Weights of a small GPT-style language model, trained from scratch on English Wikipedia: 14 layers.
Each number is 500 + 50 x the weight over its row's rms, rounded and kept within 0 to 999. Layers, rows and columns count from 0. Numbers have three digits each. The size before them is the row's rms in percent of the matrix's.

# layer 6 attention query, 384x384, rms 0.0504, rows 135-202, columns 192-287
098:518469557367489434418413535605535529424528564620530493447466477416440502478505484445482520429441484517507548484515595359457491460647490416462515555541492556497451573488470525515516458530495498537534588452355505557562531479575483419493537530520566541554582525525529509508555539409449529365
094:509459527573511545510514442535523550532525504569367539488579581570502510447510565458465623495490464573472511553369475483450496602469549448496545524492460551523534495556485530489519477507458544496514466564492502498565446438445502488556491555411511559545535487546610507527485545522499503545
097:476513421508405476491506447512496446519552426525477505545519535470529483441484517370564509451494427428461442520450561488496532429447457539517464537533446499634509491473522439505519490494427520528525489551607512530495482424465531537413523511495508542487496539578560539604460540476442475464
096:533557430483496433361474467421486492520449501516442499441537537505436542456530489520524417494528581423537504514544457475490495492556480492529415460544466428473596437448564559546494518512492450539543529526541475530470514403412466496556520443581530557517561438628569433498452545537590431578
102:541501413549546428512454476487447446433421503480500438598485493490511476530480494482550578460523477524501498578463475579458441466576394472429573443511480464515597587457513468502517455513476523475515513454524416449552514477467475534522514505557434538524447461585409482519513464501519563480
093:501493476514527588500501493528486451568532509386616520510497537444494465535371518480428468509475557530390535577506520626450577475495604574529492537472415483506370509457407561457466401469446588527443438556550486552475536623436443430508505528466490582556547445547503542473469481497523487440
101:470478354517559596530451566567439412528600531507464516449501502434513512570552558522464506502526598589502377561468429577553433487534518476530488427440472485514468528550496480451462423509469514503388521500537474523552470548446527577537504402504479452485534515484466585511446415462468468528
098:467498422499485566516473608550526529470484476487525471491518439450430565512560509472457509447430489430552557500470539523497556462425422545497527534491546525492583471535408490565524478560508499474461527436493528506511483553460516432496474495465507442471537518420470423494595518510518467587
114:510572456440579483518436548526552443491515502536520522489505465467538488547497478474473482449474439506566475501519435520438507630462513532542563459427450478520590470605481474549525507474459434503510518503461526386485541392468531536498513483585461545504540481469454512490534478576431548530
101:517547482503439491430513547515432525461472530435480533479483624520466560557496471497504495471462571482481537428535472526489456521500570481518496514513461481435504377489530494561489590471523528506472561533527443544467568542448467501462508555485515517473446499514419482489462538502417536534
100:438625381479443526535450500494548505546436527515478421495463485539439439458550514479384551610464524475464445369511437520405505476504456430468525463456531459509553357567544504547468414466531525518548471424492503453443458451479482517395540517541573518534521450469551441365507468494487469415
094:487539459450410441547445457494506447410613401495484538495485557520509399521455455558545476496491425469533472499400514541534584406529397619476437522467482511559424530494534501520527425510477470406462476446544497472461548484472548550442480507469476557560467455445534495504535477546502555541
094:483570492473491522466530496458429384543463463470429575511504529572431439536572604475549447494514538464510475527468528465426457492525485518573506504485544464569414432549507507480522526504571532446488469455541504490419557456503556490531501518514529580530501509502500541496512458514514571453
097:580481537487520605453534512626537475517513491512504479448445545456556447511563404386517417443532536437460477455561521620498506435514550502504539433478534543489534583442444460549475470463507497446503454577503484428548456567580596515449461522562490552520461397582509528548592415574440469522
096:579481479397492564446552474516493500497483432380506505504464588465449463552573534458602504447453469460474511405456498521522552523556478492476454512653497430552472442555571464513456493454480504490469499501491567430464535468501456515476482428554507505503473442605507432446407431528579446423
086:539556519639534430446554530505491509459492483512561541451556573580499480490545512591564507480485514492450421564455521487538525552448469477513375466472538508485496506480525490440498611381570532409523553517506574520482470473442498573455460575552452450602564542585436462526442515527518492459
102:386442532500519505564539567471541473435502446519556426559545561495495501537442399560490515498612443507543599406590581456533419456508478504487480510472527493557439509507504502492457482524530496562544524458466523438558464632508505467523553558421513567487458557517545590466539541538439532557
099:580561525470489513475482448518545514431469571426563515557497404419516489535453437556584452435498457456522507546440554458538479495559546538536445539497584573609476323418532496505382493530465469460532504539387483528574530539496524498473388558461426531503452490551489516524499554473513445473
100:521570478428503467593631455432460545408433463446509484530494480479387537449505454437486550475394455482437511563530484491562505430529483512512533462491510492439483512437578430478500438594453487497545492475493469422587513426405504541490435510501493398496564514525480402512511592458564500552
104:478463446576502502481529433640440408550483575448466578570498509422469533513473453467439476414464494464581503541488503492534572469466516515540481535527479473500536371506590480460489445503523533439479554579508467533610476479410528533480477483524505479482542549535433512516518488611542471576
095:536508423429435484394517508500500503501473475478492431581585509387525536488503564508526522610459458514436620500525422516491441474479426490542513482449418559521575542582417589422431531383426495597520471519438541545456540503560533437490584518574484459553405433520510544513497538530530510554
094:599589453473520504445496456529513467484539537500434516437583477444596521470514481377445518454410464475506575483436564564565554560523598504523474574501483498573471465542462371499527577557579479424527562540523480509453413489545513508442525537424660544501471468481482471482528479466517469566
096:488477438579521526492457475501505546548522458516517431446475495552505492527511473653455493437476549533493457475490414473525503523492430491469491487473562551533466413561520534463590426444509386467491458502430491489467491554544499504494475500491485473447548523576486545450571476497493481555
095:472477521482539539513503453612451527570484510528425556479506549421551566541496548432523508530498576374398569494576470451465481460507463534484517508551545460540468435503467489474449502492603491531474479575441529507498521557485484562480421542512502552472474463501504499568572586502543505554
099:473504599498469431447491519499475505527543400482534411491491500601518448483457553518520460522484493522485588402415549486486499487530518469604526602591447452492568504493445515476424508542492534616553416560466531522505461523476512505412492462476454478574430557507542484536553444458462561542
101:466557472565449479438524537526504546501586526525385469462515468479430557520456467488415541498505580509479393454504359478528554457451525496439471457460490415441451464594540487457482484495468496532458524502515524462492575542538475527477467507376508551467423503551489512503547520559583529505
096:458502533468525518487465493609623530439577432420471442500525468432518567498437465520512523521502544429548449511438540525544467459475486537454477465472529415482494380489468543487537477394434555527487448462426559438388491494526465542472450551531432502541435423480424480488485548546572410525
098:545491441583482391457485538511496507470502431480403567542496389420490531534453506488549557488544553462527490535526505578478477467476433569581436478467455459465552500493412558446537482524547474504350505466576562552524462502409507618475482437561528449327505508487594537446457548566387552533
096:470453553564545493507548513429510589430554415541580429517535449433494513608571525467516496481523510576559461484561494483494564485599545501490497557477504575561486589527529490562593509515400490481520547458482553472519535450365544500514422442398397515505530435497422522606501571433480510534
103:446480445426451421459501537601556488458525521532555467452493505471498514439531458567512437560462518526502426408581575506541566513513489539481477490449492486627616396444467525464571419586488534490574430518524468473489511516569522519458485548492412574494464526491442490494511542466543501514
098:509505486444502417476541489552588576522542441511562404560487492544499560446539492481530403568471539481485495573546530397477461458466438461459397514539457470495471504633493493439551461467464481529460562495539542574484494404435544577486413401430620526420524526431412450500505478527562462496
090:502530441442464511506547523495498518529461482400492509504465484474432513537485495556383572495590439568515570491525448594409579478468520558409566484490508544577412432420451531461466488486481501509506537478521478531497483554513453563486380543584481567387487442502410483557463494485532470555
106:473435610382424485555454488576462588490434516544484548500448470531481494630440632478461448498516522446471631510434523507474487599446487474487576552553526524609458557496455489491490435431476518507633499512468543528420514529513456412589462462533546558589392449498473552459549460526517534477
109:549476533471567474498493404537495442454581470539557483496506522482462466472602427495535510519517512426553568503457555607507548579463493519533577547596558461454621516409480520475448580434437476549649438564470515502590463563551455463437508541566512533516442468497510556489562485521521549465
097:504470508532495520510510575540484497476538493473503469488491510555514560435516552527458536569560521480555471444524452485459489478617481529515478480443504571426527421537559557408505499454585477483586394399433424514569510606588489508511471494483556473511583533498660489413614499495568436537
099:596547496483533503538535434514515482546530594514472543488551583494397546476619453516527510547456442437455524455447481506501520471527390490490467473546591503534498505500431483488492487555587469567545519623480475572518556313558483478466533492463526547536487520525525566428536458435499520542
096:491589522498530483500591573522507486523532663558574396600510574398446499438541459490463532504464484511457418517433596447531459544494505486434482451508465489547527608463466522484492541478575487516510486519498496489469491469514481559553563454430479505443453524441458488469461607451497573493
097:549577454485519496515558412452517436503536476549430584487453541454406511470489487456537488449449506473501452484511561431575534438569522519563413485519564474550490469466594487512519546492502555404610477578464453500532440524487553494517502523501493486496478470529568504538577492580473515476
104:517523537461506479482582509535512489537503472499553598418504576539543558508481484503479472509562448551487578498419526513490504548564493553451518550536471478458523562506520422478480526522411511485496490516568623452436510554484491520430573518512533488587492507512569492537534562475399510403
100:528515511565448539486568418564486540466416446507507468453534553513498590410411505477450499483538497365468501480443496455511513476510465502486533516491477504493523536479506563404422494490508467547468524578512440512473481550477477477594511428472467476557497485562494465386577503491508593461
095:492439441456530542518502508407510509479474476492447509525515548503429580497527521554495547538536469360427534544509390504507450525512597505543503504485519472550538609448559426391514483437623483433482475410455501531470436541645400425563464483557520465554525478561534511535401473534434444537
089:492536473473540443422551531482507461443594588500524518455315570458519439579451572506522537426494525459483552502379425588545525456494454473545574519494393422532434485484478509478502532586566364469513494478558435406479487511482593517572474556504410458453571501569471541529510471510467470505
094:589500547594380471492497391411483550468486413546506517516523516463475516468540501420492523514488528428530517561497493503538534498516462534485455486363443433507511468523489538466577470495420555457540430528508508528512509425505417616576591439477479472461478426507484466443469535576493532509
100:507481470464488563532495429427538593522510467453502399499481460616469498448488510509509564506533384454469498541470455423442546506457544494547540443587540551478535420437575460493470464364555536381517444495588409554429441465464471385551484455422513478510453489557553468522537463593549452466
094:526476540508527521516421526458512665485462479453548476485448493645513478410401512558486510501435520459488450515480573511497440531551529452542524447489502462533499433504520639534417431593547555457522498420496410531508466460507519445549532503556538485453485517503442466454544514549443554446
098:540532537513404496516504465566448525588471502572535477568496448541465522401449460569475473528538510476504529517520581534477558410428461529472514501548573566538516566544614473546525430448557440419495538453483469550516538475468437472512543501642494472431571427506437497408529446537517433529
093:443497528428490376591436527477551502554500491501613520429575525445509451479529448511510401477466529449455467459397493531485415432477518460515534434553538439381564542516466501528468513524542549461496506463578453468469486539558490544506545545397450444556516482465452524551462510519491465450
098:498509477486458507419535518460449517560485562532461476503578582446506536559475527491532515572540512470492486461463422499505404550555464563465403544648458482483492484439603470459480502438559504521451459540480597542473480436456480514429535430506621478432456491490493467392447493545464496456
094:559448481591513578588559502548490512495476534487572532487538522605490538494495477515478561485491492411478618514479522506560545506542525482548517495502479554477453576478582530433522532430440582506522492488476392521338495464575505577468531516471576452551495507528492439445482557526498614487
100:435637494539542567377505519422470603449500466497457452404477469543426489488541474503476568541537481520329523425455445464555509467517555477591399529460442472579542490468555567463530473547515579492465422570493488500427391494450495459488451463501511454436529434508487417604517421556506527559
095:525519494553561513621513469536569425514484511519650503544506467440484510589562475448485466441467546528560427505373572454529433458530502488504508472484428445486457466592430531502567489517485454458551461527520530517426546548461516477504526573437528435554522461496571519560488560494429474552
099:491493531485378553470479488475478549427446529440580450548603501481414503472475492606529571571456432458430508458539558406413488439430449503541570497491503534478450543482609441512534481485542459573560501541498459467580453436523585420536488522608531594405406540547434461414469488507467488438
093:496451487575468540453479514487607422545454501496567503486433479526530443539457528445472532519454412437506412454564537436504564547463547570414491580448479482487545561489483460546462422505487434499439466520488432446380482380501532467515543518513535444527555512449459537480390436572509526470
106:531492512440498508498583417513483470465482629568510529455589514531423612594610511480467462510408538487573597480532491495540543505470501479557437489487545506533425501555458512562523513546555468511439578462527515502424486540479477482601493482551587470567457435564492503527473503429621491468
105:460478521490527492483455536454530416534435545526510487430508475509540502522508498424510516396528552595477477497438580525372524469491451525473468441547466491397535472498448445467476434551526424524529540520545527481560551455479452480409561521516491536510499460476455528463498557440557508511
109:445505510544463541503616424393514509521461505450560516542452552581469556618462442599505515559488562500497548442493499508501541502517485521542435528535547547402433446546491432455529505435436450497428526454524482550541468444482504506433489507535481457500416507524443567466500510530396600580
103:471499454430485495564490451416559582410462439449456496424443394499485492497522480511470504503525399535525499390435468497504576538469583423514482457498474435495466513363432548524467540488438466536526581337432535384580462641548476603478515546506478491452604450475544490535506549545540468482
104:506444493506495475537482514560500495477533478445521544448488367572471518509505527437487481514528525526451415515499509484461451569491565573471496401430359484540559474450476516516483496534440336494499592420507526491540517520574539577444506432468480375450514525515542491484428593463546515511
094:515514416433445512529461583505529473465442504489519496436440381495480515483515471479484488556526548502591486557550516441495530411514509513469449555546518432481502495475501529541462458514511559539513522455482397478489513479480510476561534447442389471610498433556608495519535627568549468563
102:575441502522502505509480503475356448547470531548452519536486592619510482526525507490631418527587560538472500484410393508588547498498460470512501459505492494447564523505438496438524566588424496508521522504527454412420575466448469439537503504558477451521526519491503419470496413580441378535
102:502465584523593503583529412471593472553439452526450531506518498527449491463586404585394633571537456607528500550428528553547396439600456501497522474503574483568540559431508517580484449466459473473478541425460568533506432604551439557577537516581449465471490481490553528523482494485492527571
094:566519389505487470485570467476446521488424510426470505445567518570541465537495442490505534438495512437446481552529489442548584510445480500505430509524485421517426568531523528448426586557428601585440476443575564447461487444467485515467512500464486511527432504535510502568473521586572465547
098:504499597574466502428424446499443523496512533514532485534440698453544571526392492451509441579478518483486452497406512504515467579523496514464507528512488566434492494580503501515490521517475505507465524511465519630548412555550542392542495459464538444507427499448494594468464502450521550476
090:386507517474472421551600410461457560490495491472556444436479427506512439561436535528462562510576483413455434547432497476538441472553534496465503533465507395505405553553579438506541467486525516568480418556474515476362479509416514499457501513520572489541502424504536426451539569501589533496
098:495486522451476531557460483554548578536568534517632479543453444512457607490400474502542447563621527467540450577548476503512484496486504476417376474489485547493459411469468558580524459495474472442477617462542590467512519570556415513507449461507556509453490471481496584565537501461536510460
103:597520466443573577501561451455460523457536523479468520442529463528528466507553560587443483506443445487433431520434604451496558414504546399468492599477466467421526559454509510496478521455532518510478461468495524521473498505541448540430447505425530497454468512526563529485571457469478558417
097:654453464529533459358511451590508438376440410505370513491485484514504476430536521516400418496481583567578557515448536515500528586466499541500470476530472499497459499432459478499498507517531456439541473411455497501514454485502501479508549515536473462530437563561425528428472433486537478507
101:494435480520441551483517579509484509494561478535400518459513453393520541513567471541502552555439524513522511483394432502536524513474511503458524468467508600631498446521513495579529489513521456580525425562426526481510499567500515459662490370594480409453494529479503540535440491587502460484